Part of a small language model's weights.
Size: 16 layers, width 448, 7 heads of 64 (1 for keys and values), MLP 2688 GELU, vocabulary 32000, 74.6M parameters.
Architecture: rotary positions, no biases in attention or MLP, untied embeddings.
Each number is 128 + 24 x the weight over its row's rms, rounded and kept within 0 to 255. Layers, rows and columns count from 0. Numbers have three digits each. The size before them is the row's rms in percent of the matrix's.

# layer 8 MLP down (transposed), 2688x448, rms 0.0182, rows 1361-1423, columns 112-223
030:141120127138087122120182182102104144118142152140109160147126153115151146150136162110150088111126106121144141131072113065103117101115119165144126109172123120155098130125143131101126094134115166115130139158089144107150141156144150135096106181174139150115154112129116136120132106161141128121130150120143088139125136119177127166142139075121
032:137090093101145101126105149093148133131105120126141122132135129133172123144144115086172115142116115111126152131114099107142139154090117125187143141113117117151148089154144158142123137143136088156144147126140149133127118129121134129112130098135145122111152140138109118125081179177085121086078114090093140134184135146162135125154131123155
046:166129158116103127053100089136108147143131140139114164164157137119140142161109114155125112134128102113105166094134119103163087095127124115136188097141122120134148142127151152130149122120152137108163135107157096103084095152111140101094181137124153115142098103073169132165126133112127097138143102097137146194087113117095184120135114101121
062:100122156135144133145142112126128130128131116171109167104115125142092135124171172107129138121148144082105140128103151121138060119139095141142136118113156159164103166141100128162151118159111099160111151101145140129097120097122129150125153135132164149146106093151135085123158117104122121092154131143128109147104109141129111102161142184079
033:120133129101165135143102171125129142116124103110147128129131131101100153111115167106125108149148134127089099147092129129134079119134108097126139127117090100196116157122132171119113174143133118128146139150125117150090097176143176138097120160171107139148157100144119124170099168161102125125105112098139135163139141119134148136178123132126
040:107122120116154151134156120138134099163156115134147099168151076110142135146155140136135148183138150099132116108143108131126152147095108145131163118138179115131131160137133150106151146158180145128137105077123167127105134122149110100102145161165093087171109140136130102131099123145115134158146145110163124125129131129101121105071117091139
050:107148133098125153103164137140111138127102149131137126121141161130128094120133139092130102158103145105150103104149103115123117134119173107133104107157112122101134125143136173062114105161138155131100179094127133127169156158114113076143173136131107088154129119098128175099126129089140160134107120140100160121175124118113173146128139093172
048:117108116143146108128151117097120106138159150162125132128131109147092128107145133082184135139132108086151130125147145108088132128103119142151129099127144106092159110121124099137198153178176131184132102101139169112150173123168077110150094151105138142125119116166100088114115140124156151133125140147133117107141114134149085133165121115115
033:134141139166183126121147125141111143098140112124130087154068144119128102124105141158104115160154144123170174104142103127115128136127114125163125120115134111155142122089129121134104145158137113122119129152102142120115134106144154124112103075116090146117115127129165117132097151182095131109122106147100151150129136153135146117124117127100
042:147160155129089153130147115152117136123150100132138113153128137105136082112105159133129125143107116107099150104150116100146140129147102128174118145156121127153129167076125124159087142122130117123167161160073106065170145130149084111141115177078070130125161113105118154106137109124123112137119063188107071130128118149102098142121161076131
160:111154151096146142149171137140142100162118103149095133156178155140103128103171138117119184129150091116140110104144108101161126105170131145170134168155123133110129121129152109114121133104150104121150108132116101125141125128134113084073129143115135127172160077108096108101089127112131098141093143110116144096101120113106170129127114148098
033:119144153133064141144157109135157127112160134142092105171142142127139158131140119130144149119089154147096106130119150124108150101101098165111124148123108164142128173153149092175157156143115193169141133155112124132158121106175108131145133209077108106139124118120117107127107096110166125117147115125171120130149132081123151099141125135155
037:127142087115109104096123125181137089074119149170089120113121127161130125089162164103107113105106111193090155100153095117106138138105149126081137122126131125110135146122122144150149178136146158140161168137139094131137170134108142124099113100083126089140099141144089130171111107052107139176152104150114167138160181135142147109110154147131
217:134178153160126138100134142099128126135145113117148098170148151130161136097137101136160184111146131124158093120086097138120118102136095115101156126123166129172128113133122135132114127151117139124116096168161126137143110102153150116107097168115129148102147089139122124130130174163124164111101162107119116121092148119116082129085155134134
032:081114159071107116086116113141147140138104116127154112191105144105117138103120113184103149111116142141158127138114142122130111133103112152126158150111134152167138159135131132143097121139130104130117132105148127131069116133106158123107148148147137081207172117118164130117110117122112147141119115172174124170126111088110121150130132116143
136:111158125125129121135119144139120125127138118111116097176119133150132102101110121131073144035127190174144132116087171142112115121099093132126143114157109125109128133092141120160100132139135105115142164123126119103144152138137135105160167134105102146136059117177132118133133120099126200096129151142118117141168169142094129119124117078120
049:117154125114141155103121107128114116111127134121167100152107115122083131064137150129118116090118108141135132098102107103105101093137116145129100148124128115148137129117126099113110126151120100071123131166131100162117117096135146084126107150153140137158120134122124143142123127146089149141169127125144144171056104118104159120139091162092
101:131131142107110148127136131150133131156118125114079140105117122140133101150088155123129110119115120113103098115096144094153141109135155145131181169137140114131122114134075126064084120157147106167145117125135125175107152096149125126122128160091144142098142120127123130121127148095113107161081118122095107121116086131119159120135160159063
032:112146147145181087147158094141107131130113079130146099103139157070151129119122117079118157129152110111181121151129140119138144139145148141142110133083119095163125083124153190126129140141097066136089137124111129101117160122147110115123150171158131086118153149128114132105138107093100136101115143117131091125157133158113135131121155095124
031:141119139125159106082127125140147124127135162141168121085108123112086153099138168146140127127111085134087105108135117103082132135124134153147140170151122094151149129132119120146157098132105066122148129165119135151140146090174122101102125180158086121146131151101088149120111119097140131149129122084132110146154108148075141155100108134156
032:114154135097096140110165146147144137176101121132151134101144163104152132104152141112155107111152101113140111142124127099135132109062154119137135084157125103165126108162117125139127098125156135143108131148089132107113118142154115125120116098171101120166115130117080135129109140127111148073137130077140128130137143176137116103111119116116
033:110148153095105120144100161108134098113119098136134158149148104108172122173136108085108105109131166156116112107127140156105143065127140142160142091159109095100125148107175185117161149106085161150130139132165104124125157173154132109103142158143135153114164155117118116104128107059157131138145149131143093078167137119155152105092132115145
063:103144104108112167130172144122126108176119109096108146166134117141130125122102110132179119118129156147124102119133155150149129145130109132135133161117152140138139140115123122162108127114153127152127144154119147109145124135146086116113133179183075145113141123116127081135088142096121126113117125102165096156127178119116154121112097114132
030:119201100108115140179135092120118105154160146138148136106080202100096157089151119143144109139132123127170129090158080111142158112152110128184090147074097126137169146120144094161096141141108108097118136110074093114123135130131146127087099070108124107100143185155135116176154091085134136068116101139129134121174141143134102091124133154122
041:137096126123136117091102150137101117120124156131114132121142119114118150147129151097146131137155187120166115132085123144108124108082121117122135123149137130084138128108096130097125162109131125110148103168118136131125095160133153167104107130158078143147115101118135102114126148090153147147147136085139115117154147102126136084109120139131
041:170116147148169140115131091175110128082110143127151123112143140157097129160120150131136153193136102118118127147152117126153126127141130124128106162103151132118134126119101143126095159130151079106154136154135169139139137113110131100172165161116131149105078142167137159095131159179107128128154130134125121142095109114095132133115122155111
045:112140139121178133143158086106127142130112128132120106123117084121138151102167148132107141129122065126111104142126140118133165114110123164153116173113197135143100106112122159153104163159098098136139135146171127136084170102106179128137138144144093101141160165135135108135154133088111116136105168144086128121135116140074066165135136157090
172:115146116151150122136128133134156123100133141113138131153049119131190147120126109117144151098092081149091107144119117086109118108192121135111152121115120126144160138118143144120124114119157112133130130133126144139108116132170111150119173121078135128146155159107101125149119179115157141194080149146118136150115114122128132105096106155170
045:112082087209099175136166113139112192115132109125116146110131140114115181168150121165146140165100113104140095109144142143174153138137142118140146093147134115151116106124122134088122139134089124108139187122092145145136140138093128094203153156116131150135092145145093163090081121130114126108135130125102104126107136159119124121138125122151
177:111122132079116177131086159138125169135113124131067138121112147127109152119118158075130151151102135144113164114114086161159104128137096109117163139127117139112134142110096133158149116118144099158125148152154101115164122114137166120134145094096120137116164138129095110143130150116117117125159118101116141130077108089146142108115138110123
188:105133116139133068144118117151131135112087119103143122183113132148166128123129126118126150172152169174125127123139125109075129198122204098128140147077120126135115139084142134145131150087112139125088126129207096137119111120085106139098111090139153131116147181113162185095137093137126147092172132122124113082131066106158142115185117088117
040:147088148103153163119122099081100143119139122112113113135081129131133153145107141108133122156124103167117102174116186101117155113105099155166134142150163133118113140082166105116130184136152134156113136105173134120126138107122147134171125138117145142157151097169117111164100145126107118105104134145121098118135089112110096143151144167139
220:101176148158145186089125116073128139165097144130126127120137095138126137162109161087138144168170122132145110115075111107112092088122107136138149091126156149090106151152107108089097084155129092113123113109101153122125115130124093128127092101138130138109134141109098080139147151140118073127077119110127143132130148169131120171141141145128
167:116171152125154155105152138124107129114160133127131152120164132143140150147139141102152130121112135158141103155131100134138110083120117110140091096163119120128125119140112138116120088152141140124139162150129119137135162163145194118115104139133120129120200118080095136096197128110105125135129139076119138122145106146133112148115173087128
042:120102119167084107140146116125106184130149128108143111114107147130194121131146101142129116097136160107112158102173106139146078131136137124087203131098101135132133145110122106147098121124114112101101161134129131118134161202124156073104172126137107130121130100116127138086104146146111121184130122163118128132106166147135154118105139090114
167:118122138151122134103091099126166087108161121146140144149072104140146132113138145104128129107143146107104143149168146140138092157148121189134177156111098145120099155128167116131131136107126090168125113106105108150141127141116166098131149115129126136113128133095147091130123174120172100122145142103138132083137130108120124111144123092100
151:129159164162132120128164117109168118109139138150134147166098143158117137124077117084118102160108110107109140139153116113159155140178122143125089145157155093197117142121145116118136106116134125113139167124132132124143130146082160110132116127103084138126146143109118128130132173109098107129093107117163153146109101112149137160141145177111
036:164119092126138135165133080115076086085154141123112133101127109161152108148143122126149109118129200092130143123141074116107095095091137107144145138109092146078113109150147122111124120115097151092103176100115147132142166128084141121151111176129135104111165115129124155084162109124123131148112149085115109130090107113110152115172091144119
037:128156125145118133164123136163152136166135091135094078111115117115130162138133118090099120137121112093144109122103137144171134153109147087130131132127154128082135145107168106098139155110121094117151139132100117153125143147132162132116126113132152153157122148160137106119117137077108111144118152139151165133154137154161103111126122103116
029:141140124147163160079109131173103177098088093100143135137109092138115134132137166145117156143113098116119132124139129133101121117125138112138100154156129142146102142082131126124139163145113089112097116146127152158129110100116142084131148089173097124183212132097120098164068132178169114123073166124132136159102112118113113134158096137120
032:131134146089146112135148192115134105096146129147140135156117113129115141148109117121105091091101160171103117144134118134098147106112139151162168147150122122140137144125137131109134169130139158143157145127140165097120150134153093114095113133148101125153149131136100153120101127096142079107107148141139109119134112131118109121133085114133
033:145102089142125121113117190131128193147096149088092145098140116106134121133129119106138126157138130100143124108139112137110098112112138169136097078143128112142110123118126127121132133109144121089094084151106170161136127107117099125091099170128122102113157146145090113099117123068113164130126119125109129110150144141167128136101134116139
131:117109139161136148148082145140141153106082124100124148125100155130126131176117154050151126144163111116085120123096132174118117152118146157140109125087092128109117101104129163129094137105109111125108125133111158127182120113141151114142141089136085109124160171108154113116135118141118132163094125114124088112131100108119158148116090134130
119:139137133122122143062121136146116105124138122136111135131084153075127153116155142105082121178121132134109156120149106122078114139133078138139121161134132132080105146155133156091127111148137102133135119112135137147100153144142106107146118124114117143081108151135156081134131174125111094138109169154100149147104110129110111169126126084139
035:118109107122181098104128156128132116173158111107140090104116116088078154149140132151155142122134179136158133132136090152141113119134132130119133129140107117150146090088140133131111197116102115146135080136095124146072120119103163158123108137122098121109172181144141121113111162114124128104096156082106150124148110130135126082156081188109
050:098145118139127133149129135116122154151124144129108145148153111129101158119143109147145179111112105117138123136158125119114116136110112143155100106136152137102150107111148175062121106145147132116109081084108142114115111134132092090138076164134115122118140161146147134129165113094123165117115112114065152124117132161140166103151119125135
143:136130081150140131120054123157139149136115120192150101140097145145120109118101167128126144164167128112120103094103106148134093101143093112113132143169148134124128127119130108118109133120103137135127129150099158143144109169123157156086147138092123160126137154146150100134145145149142162132150162107166127108125148099142143118124136099124
042:114148123140111138142148148121140138133136166121116143088158149146144133120150118084123089169090130123173140150071116091166115103107162104096107141125103116153145129167143134094172118148146143113104135139159129148119117136145139129102178136129143156124086133145129139184101155128091126128128116133122121114121143141174167139140118111158
033:104073108155164151139104113115139142163126147122136086152140160127114131142144158136176131159111186133132132087162113137144102145130093095112143121114126098111121124137133116111096159144117112134148128138132159132152118119104082085152096162125109106113116115143115142083162136176172177175108137101084156089142128126150125132120128146152
039:124146125137139128159135136122111163131118117097119106165128098087148127145116165130144128133168139115145128132112133144114128147122143095161134099090112132117136124117175132117111130143141137170131145110095137111133160113129088118131119108139136137124191119125149102064157131095087143135110163107109137118116173112163124123134105124088
189:146145132132105174084136114131129102124133127100150127181153161143081101102150122142112110168156090119118113119135134119157117140196116151130114110191141102155125115140141146094132148143128158096110126121137076159172106125136113132140115126147144102162176119097114117120124162133123117117089098093180149124120104142141133137140158171100
039:108151111121127171183095128080137121134102060102133117151122123131136139112140150123125160111130142112104106167113089115103118146104099068172124160091146153126135134154119151113108158144097091113123136116147151165130099150142112115113104228157109136138122134140125120135142138086139151101129151087118098129103106143113150133133122129146
158:139163110132167139130156080175098158143137138126139135114132156142146136127130127103140158141117139116132108125128116082097111120147170134124120143132154150126138159150144099140141078172115129102146126108107109132136107153122122154138153079115128130106133156150073099107155139144125114086114153148116095121156094124102104101154136125074
230:137142143103118126108136096137152121132111107106155128094144123160157101121101120166084113138154101111126148156111158138161154110112102112135062129164103080117176143136122151144140139110183156161091127108164068137180152126114175115090099174096147156106118143133159120141155099073125123131158131074123125134106125120127132138116108101136
159:146137121125159148099135127135147115150103131136142097172091160131077180159139154160144102151130109146165115154133085094117150147135165159134128116097106155111088138149126142129119113168116121107136143127111153133107091113178083158115126084101121142178100117128166139129147140113155157169130141126141184088107141135135136097142087165157
148:106109129145122090147112144126154115127111149098124100131149150113130155126126121110101108149146118109144134122151143124099126155104152151147148142145096148126122067144162112186101154149105138090130140130160138091150116164145110131140129178180099082128103105130095100115103140089104141145108174140168113152175122144074120158098132122124
032:141103103168114113125155116123144151109139101098115113121120154144112171117160145133138118159132121111128144126124110138160107143142144138138136124123109118119092110080133098093098129126112135104138121109133139180125136111140145146120123124108123071089144136162117169096131093124131156108105149121139114112124148173180094124142134134155
034:095114151124140129138131102116110182161100164093142096112140162118104113111108144119142115124107140119153109163155133139120153134121126150168132132140126094184148135137125095115130063126145126143089090149159119136169123090174092118144122117123106110114141164138070162109123138106103159088117104112114158123199138140118143131140153123156
219:124145119117112171117130123109138125114110141121131127139133124165147159122156170087128117114099136149109132108125144118131138098120068152093153081123157147121135129170132112081150115117130115120091109163075102119146146121151136098168128097114088118144130111098123120132136151114129113113103132105108151113090081090133078117133196114164
190:138131138135105094111145104130169097151119104135099149134108131158117112129135092128112124147161124132111125145130130119118111097142142150110137130175149119131122136142151127129110106105098147130148123144096152141129142176172117148161133087142092133176141096103118131078157155115128165134099136130133114103117108125137157095100154178117
036:086143143147121104110139169175118166133091093147107109133133141139094138127187113164156128082163091103121109121150116130092021120143112137176104181081115129103131129109111123159134117172122107129121123120112103125130158141158090094125123111110087126130206146114117133092149133155140143155138121129115151190118129115158143143137120132070
043:109119114059175164170115115112146092134123132090110129147147134167125115120140166124141154138123139137116122166119146114127173124108111147120125157121156142173116171162144085166124163157123111143130168106136137156131126068135176180126135124146113106137165147169115149134124096101091094092112136103153108133158133111120103130139138143117
030:107120153152117124133164143144126154132118154119120140135089135140129120147056076127127147128116175146110133117112108098157060137158129112161119104155105142135177107107142154125126153150165129090104103150136129089114139138124142147128111090092109151117108084159115121137138139156130132155153089177105140126098140159118116120188114132165
# layer 8 MLP up, 2688x448, rms 0.025, rows 1362-1423, columns 112-223
042:159100126146106159075125128142147120129178097111182176131162128080085136101135116113100111103154155134178133130153147114133136124134144110082114105144144102113122180085144092093151145124129146113100122142112089123123143096166126106141140130124112175148126147147158154105206118125127137166168125113138128074089120100113157135110147158107
056:122117102096134125156147180143145078101126123130159105111091118140141113116147132077157133128162178125188138154122117158110162163125112150122116160112115061115077089132087113138092136152110090157118128169139136142137162124162146140125102163137123156130103117199077093084124124122129141054127150139147114090157167163167084154104138141152
073:150137084109111132141154138118170108181118137088138084125146123145169104154138116136135120141130084181146146142156149177161138157143142104105111172163110124065127100120149137080099140129088134125138119118158132119150137098115102100131111136145104139120114144128146147134096130134125137118131166155131124062096121134121144140124095097163
046:139133076145087128077134102101132131139134107130126186145118149127148130116141106150108140104122156118156145087156151137114156130097151158117096127117123093073158110153121084111132088134108101181123120091137134135125117129122127093130111101103121141120108131115105150095153103102129155126131146110130134137100133122087107118110118119099
055:161133145153111088128088113126111139104145124084122134095149155144141116109118112113136126110137105116104142171111129145128120120132128156088124143133107127136119120113107105143130161146111163118100143156130146153174126164106131118134126106107129165138138145072133169132131136134156120168107132146084124131111154098137145121168147161162
058:124114144121166103138088180115088138098140120146120126110121107092124141172089088126122144097089129123108152161094148116139138138170102134098106117119153136138108141116133144177126159105121101129168113145101123095116136071142097164092070138095131135110176127160173118147085137143097071152149150132112144158109116132159115136106145157100
062:145116128098130145129129132168129140101106080088102121107150119128132119156124098146073114105156125159101149176102115130126128121112121137135099176137109167134135189148144164134094143100106106139134157141155113132131094116128159107112122112124105146093126154121168113126110120130067077095107124138086135102083154107155151141107157118176
041:130130086123085109101162134114134128122112103157169141127163085114105142182127137148143131093155120117094137154128160144121144120149126107089142151134116119109128099119169121128120106110116129143114123092116105126149133152102105104132137146156119139143159141106117116114141084138124126114126163130184135107154089120091101170121130158143
055:117116117134157110160108153107128135115118087129148148094131112104110145132160079137126186135093130104153123159086129184134108147082146131064132106121170136121125112168105140163182157085121139133108113113166174181110131089099113147118171075145158162125091126157159108152093137173144112119117165112137164124144113097130110111119099161142
153:161064116148129097119083128116141151093120156097153165117133112146176110137115128142108110120149135131138151126099174147111125122104107087118063129118137123178129121125118132169148145150119164120147152115128106090157121087110122154149102140123140146090117110170146150158115077094110086133145149137100138144103136121101117150076142134120
043:172147117123174108099084138127072129095089049104125152121137106128132131122129119115139095168117122122129128118107120148140109122127138113108109113111159106104142092115124146133100132117119073150146091151162160142126137081110142122132152142132163148108107097133143123141143176141128118113104099116087139153099113141133151124109125117090
048:126087111142124167111151121093106171176131128148121143166121131121141151173108112107135124122106130080119141130122152114129147123167107129170108097112115100130099111139132149094081107115098128127086119124141136119141137112141158090157136183144159158129156067100185100105154136135148114125146119137114147212103106102110092118100134135150
202:128062112133121116114110118131140121122138137111110130120092077124112136108128147146142069151141130125154157153148164135150127120110136148148129134141123108116119154109143116093138105158155088144161134082099145137130129173117143158130128119131157145118115172107140138136122124111143081135160102142134183149125126157168117088134128129133
045:155143107144124098117159142101147145164187157120126166100135162115162128128139158115156079115147143118121143106128133185121109135142122128096119184133106136104149098106112128103120141164140112145155146164129113117185142141124118136108154050126142133076121149149117129119134141125163110160124135166115092116129160138145165128127127129117
158:114097092126128163116158145141115157172141152161137158084105130146115123138164114136130092191165123105133110152173124111157135131125120139139093127092128101135124137144104159123120145146134145156118122105115143134124154157110118133123133125151147128155156131090123129156142114120127078123146125112111136112087093111152164118138118135169
059:140100108141130130155180127139163120119122167146085149078120162138190130153140147114170112130134129121121138126113119175152121135135120113125130158129082146116125120140123125126125137111147128142122098139128130096152158162110094110114139101134136100119066142102144117105120132132157144128107146144123130100170173130141091117164128113127
131:116123127137107137130143157109154120120151119101147105116146126126142114128113121179099145149143138093145123107139115165156126112115141137156115133118103115127106119073183094162165179108107128139152165149149127087155109132107134149148148118117120113150134121133123124148084114163158136133183144094165138153138184133122097172111097075183
039:145134116131122137125093164123142093113139140062131158127154131167086121158135109135140125112151144153139125119121127143125090125119137160100127153177180141100138193118102128149115129104136181092124116112130140133111131143119125170111110101108127134123145136130131156124130124105159143197128081131138109092074101113160131131136128152085
042:154153092136081140155144138182150144168118156106045145110135112158157092140134125107125144122144147147164144118105115129161120133103104104108135078119154126111076143144143126121115144070146128140092087104137132123141154162084113125144138150098159121115072121132179179128142141116150146093126140128114133099078154114153129147161100118108
042:159142111135155134127088129132120155125161123052136107134095090121128150108110146115114158123137155128111174119146141127103134169145134135140120130145108074118102165130144115117147153115119111133152112114141162135136149117114138090130104126078140126131122128145151173103135111136144138180127164144127115117106125080108127124127112143161
042:164114100159163122121127133132125139074129090115112071115127126151110148112148105124128154139115118095090137127152114105115096175123113129099118128122101109155142118107078115122136162144128089168121096123126169123118113063114138132140136162112135110125108112137136114133144135162095088161120074127093134161118155151121078131131138144115
076:147174156149169138118082125128166147047115119093141151105124129081127109100117099136107116156137107091131139115159122130105115145145162139143101141111119142112138140115106127129142136139130141116133109115149156159122102148159178125167123121104144073163112148155108199144129134135117123143118155147109128157171095123129103114157143170158
044:163048145145151121087102158120148147118104069132112118134169086133121092157090113115158109133134111132103135162126147134099088144126147131067142150131130181099123094108124147068116123122130138117127101154134157132165158136127145144143115154138102120138137114116130135101095109140125120099118140129178132163110111138115144128142130121128
051:102135122133124156120143115112129141113150165182091116115166128151124121097167110141097101122124122105109145119183129110139127146155123120111126135118124107161166153134131113109117102130115125127141175109157154151152084101128099097172125146102167133169131113146112189143088120096081115080125126128102098107171124178131126119127117128134
049:085123136097093154128141139130150083145125120141097159116132134149187142125143122124128156084163099116125147123128149095132143119128150111159122124155049109136131128139126146133172109106159176138132102108120119168113100146144127160095072074151108092148100145069099097110094082114111158156106139111169112109141118129135108131135141104129
058:110109142128112143108139142116148112185165134101153155095083138126108118149114105164164135112158173139138136138128135157148115117144155111159123142128106120143130180111126138118129122108177147078105139110136113148155136141103090097144144112131136168124098111143163104120096138124141159195142083145164113116108132100172163118122104108153
173:152104110103122121122151119128140119093158143146136158071133137106155127135095135143097125110156127116158158115144152177086102125113130137181131096109112130117132111112117121138092153097139111146120144149155067155137144082141142121095097127121136128127159109136150116100133098130128103113158143125143108116141120136082177116140130122101
055:151137156121133112131079156130097067127160115130146102130109149160152109090103124133117135127122139122126148158071130115109112109124134118122093151095107130137117142149118110138143112147172157119135082144138104103095123133211166128080077125099143107100128157098136119100164093135140150190113118106176130119136120130114120126129127132107
167:137128124113141155145125131116109140146095091086147129102154140139116093160089101157099092142150144091135122116140164128108120156172150140137074124144135111115134106117155116167115139078141136117110125105096124137162125097165121144085157140152143157165134139135133109146139106109151158094088133093094109113158136176145136101157092143154
175:131108098116106190113130125160111140146123106178149133077148121164113141147114155121125154095112094098136126155107114113180170074150119159139117097172139137156147123165156130129137117114147108127126149104123105123129144145141133091156110117108116112140103109121119068156133125134122126135078153135093138164166154119104124134064125145150
051:106158116122098092143147137150168139092119145137124141095112152140135092140148110138196135096152165126138121090120101190132097147158130084095132158129080134112139131138101118157120116152114119127144122138140118137144155074134116107110133099172131159096120158115148098105138128116139149152121093134153160139142150142169149121110150070111
199:120061121119116098121132138160148160128131112065143064127124152170120056104102139121117097129099156132152144119178155145190147136156119129162133152147074130150139098109133108112073119119139119120150141155096112113122136128107131147130105150128204164124114140196132083157140079117157137154140114122160125116143135103142167143137084123162
161:159113121144142117172091075107138161112119128092137091124107160111122118129121070154100096168175110111139169162101146163091153124130125108139116151089106112103130124142176116134135132115096120127138127119126118111159131107112111150139117150121126103121056172171168089165084154119164124143126117090147136151125164126123147134101103140101
051:135142157121130146142136157118091067113099119140173176114165084114110133146101119111126129127119082111119124146137145129109182110099132134163139129128167126106127082117121159129169118133141140102137087118127149116121146084163090193136081141105145073152129140133127121147153108141095083081134144119109131121158086115118112131145130165142
176:121144140075122170100158136141129136129144117092117113073144107128132129121075129146102114144178107125142158130129143151141125079158135122149060120172104108146159102109117104131091127116174106132119154102133133151134176162156151111165153151089159147113123142158065116141135110158144122166148110101110134164131142095082101115081098099176
151:113059130092093133134091120134108105114093096116100149094142143130114097131162150120106109179216135103103151147128160149110129129137155079130126142132118130164119114104132121091123143125103133137122121118126144162158123116153144155129141128115140135127118146139113125119105096118115114109135122133145107141135152119120123113119108096138
046:160125153117126113131125148141133145118087141155090134110109120107116156146109111149161149154136141122104104155108157104147168131126133158135112153117148116139119123124120157143103134105133117104142073159122091098111150160164124128115094117087108138147101121091126123113097112117089079156129115124165160124174125133126108113101186121131
052:153066119115148113131087100128083094073162187134164137165158138101130128091119125130099129137119142146109112137131126104098155089149130144125131130122130135109152115150128116117124112144148161128129140148150127081136106147180137152158133132124133148118141129085105161161145123128168157132153109116131066122126126124078135134160126137134
041:144109122122101076124145139107122091191148171141118166097119149120128137134118126077142129114121155155140111117109131138125140126114167138099115149095162113123173127143119113152087118134132166089128100113115123124140140137139099129131152122124131144082059156104147110119155141125123177109169094142110108101168142137139128126125156093124
044:124127070122121144140162104130151134120112108095134107102114144099183148141142160103124125146126116082150136124114146169124111131150083129115105100126059059123112102147130115124102127162114066170116103158144097153162126088132127102164170128170132154127094106127145125143155108134168154156134121115137121140101164123159130135128174139074
042:108155161125116173142123128161143096162174121120159113151109123139122106129134127146123141127135139136140126134133158111129142168093146105074146152105115128138100194118091111120125114107129143161141163091146136127113124137133168136158146121123126183155100115099140177133148121165120125189155158132131091095118135093083150125115126144103
152:133137113080134133124147105122146121162171094162152136103110088146094096087109091156130151147146127116116181130154137074166139087160146103149073094097136109156144132136145136119094120130118153125102114124119121106150114118115158135115161134130172160137098131106099126131152088136148152113168118104138155144147111125151121110124113128122
152:137178124143126130153135121114152103132108082148144112089160118165134130112107121141119123120140126126091125147145157103201168101124150090092137081121114112176117183124122127131109147130147154113100098112145079127122091170103161104083092116145120096167159125098094137108152113134145156151184136126137102145085120113162144155129099136106
048:124127112119079161102166144146104131092166121171151177141151138109146131086117127135142090119136105124128122122111143116125133126113124104122103125104112122125142148118153139089134112147119112114122176114110096119176114162100121114112117114148158180134137111106119173115139110098157121191149108154155132137140121131109184128125168120124
059:121135139134129115073130176176136125089140112106132071116117128095169110130112121140127128148109152121119135170090127096106083111138132091113138131123126144122111155127116135142092130120108125108160157147114110146136121133152128158103169132104112146125122128095122119159069143148155116129141119144166133133136109100109119129110138117158
157:131130127127116123133152100112154128130172119134122114078139101132099122173130094140115087106125133134142136167167146100137163140126136113133062135105115117128134113181138170140112114099138153164136109139156106146108152141105156102107107151148118101143155142105150162134132092114156105134119117125123099141117123131133147146138076118121
052:140109132096129116118102073153128126108108110107149120192074100118142128125124129132134129129150145125073123114146125123091162126144138162140125143110097145082126079133149080093076091121112142171106127101098080094102098163135141118103092104137110106137157145107082145100170121119154155138119152097133141160126127124092127139123169128094
045:161142149156126136113119131138104116085146131188138183137170144151123107098157111153119110133137110128100145171123118105110155149168149139148110140151141189153151106127109128130147091139137181154116122104131116122117150170141140145112155133133130129137149130141142135157089122115096085096148114138156115170134101132122174121117169126148
045:125100103122149149134127147114122090110138146163149164116143130112103090136163108128116142114108130104115107166138149141135111080112125143135116182167133144103121177128086118143164143114142131079131118115150113136134107144139124174158144143116148136106128142121121168161111115136170090153159082185146103127170082144115127122124139140131
147:131094129107099134119142154139139123182150139152164152093138160118115116093069101095088130172178134106117173164109164186090134101075109072116171122093121136149129146101134107134165167104088142119142136086128119135167160132126122148155123149116125152109078154178108110096091079156169129116172118099118100110122229124088118120124097127151
049:133141102126114078118147144147153134098130132101102164100134157104156126160121108108104155161121113127133119115138165151143099138161154178083170130157129148102141139108151114149177106107122156138147120157126143068104155160144093145180184116106113125132099120134111143149159123131091099113127068140134112099163130142140107131141139102114
163:128124143118168163111132147129131129111107124109124126155134170154152111179134088139115099119154122159076158119116118153122159120172111150106093139119106122120105081139117104114134153074121144127091163144145127134132125140132102118126104118113145088149109169146171144204162122121152147143120073109100082151157168154135177179088099163135
124:153130121100144166129157112145154121108121133082145125154177129163147079149100111133103123125149117130118148124143163152133157105115111106134111128176096109092156120141166156119117129110142151167120154117156083134157136121114172118127081143097129164116123141128149121148135134098125131157145115097094093135117113127136141162119120116113
182:145138109126130101135127123147153140118098143130113089126156117145151061152128126103125189086125131132128138137112131099172120126136120116154121098167155134138155153130119140144153117133138149166086104136133113117125142170080204113118103134134172124096128126164135054148146090117120134114163103112158096115137165105146119176101133122126
157:130130098112113169121161125136123129116125121150171173131135080177108132099159133174143148142149119101105130147103157131198138096130141107143103129130165116158139197099096128123141088133141149128082123091130144144156144108089154131127131128115152154105128121133168126093126125104119128111139121107134123130105112097150145143140086149097
044:096148151140116153135107111141136085216114168157151112116154141163119098129103142142111170113120123096119105129156159128110147139127123124113133154150205113132151140175138119156144114103117152146115156106126132092102111151114120108117136131125143172128121112088103120154175107088128141150154136128129097125108101086102162139114139123079
049:142133116153134144135135153176144117119144058136124151138164114113119084157112119135147127111135096145119141112093130114092109139082122131055143118124098126093109123113127112140145162112117160172162123095110146135121151084133134110113169119124121132122116146124168133144110128163122109158138145129154129120082116099131128125122131142100
174:141111127161135125129130121131095140148171087141141119113121143135127082116130115130113098148102117089135155153148129150139138148142118147184150157109115122144112136097145109129144144110137125140105102107150138146118141112114140135118142122133158134116100184152161081152143103117131104111125132061161106092150136145142130110151122152198
146:114138117118122100126152148137105143109199154112136126114157116094148134108121119133118131126096145143168121119158167092084123159124158085177152112101065144128131153113121131137131115111157092151116166143126140113109156097066134123104161160115168110139128117143126121134107112139175131111181105078114120140181142082120075140142108099106
048:180116087128114140149156088100144088152153163124117145130138122122156125136084135073116119129117139147141147135132126122178187119120147137122102119134187114130127158154152131145138145108147153109113161123111091072134146143098107133149152138089147130140073134119140123123131153123125097097096105146123104122140135131125086157138114137151
050:161115126183105133095111125116139144169163075189139113100088092112112151153104103146104083140175139130129115116119162153125100178150134108128110125138121106098127133096098135102123111138110104108172113133128104175127098130114117112133116130141117182158153119131150101145142153132116112135108148113136099136127126090132151158108124119130
040:115126113106140127121101135161145125078112088110140106117115124143097142108173147119147116123108139143131155145124135146100154127127099131121110130104142126092083084119104116123139091138130117104117110112131097164107133106178143142143149121165158123123129140123127133113117103141113125118147176069160095127157111130123161108068123110124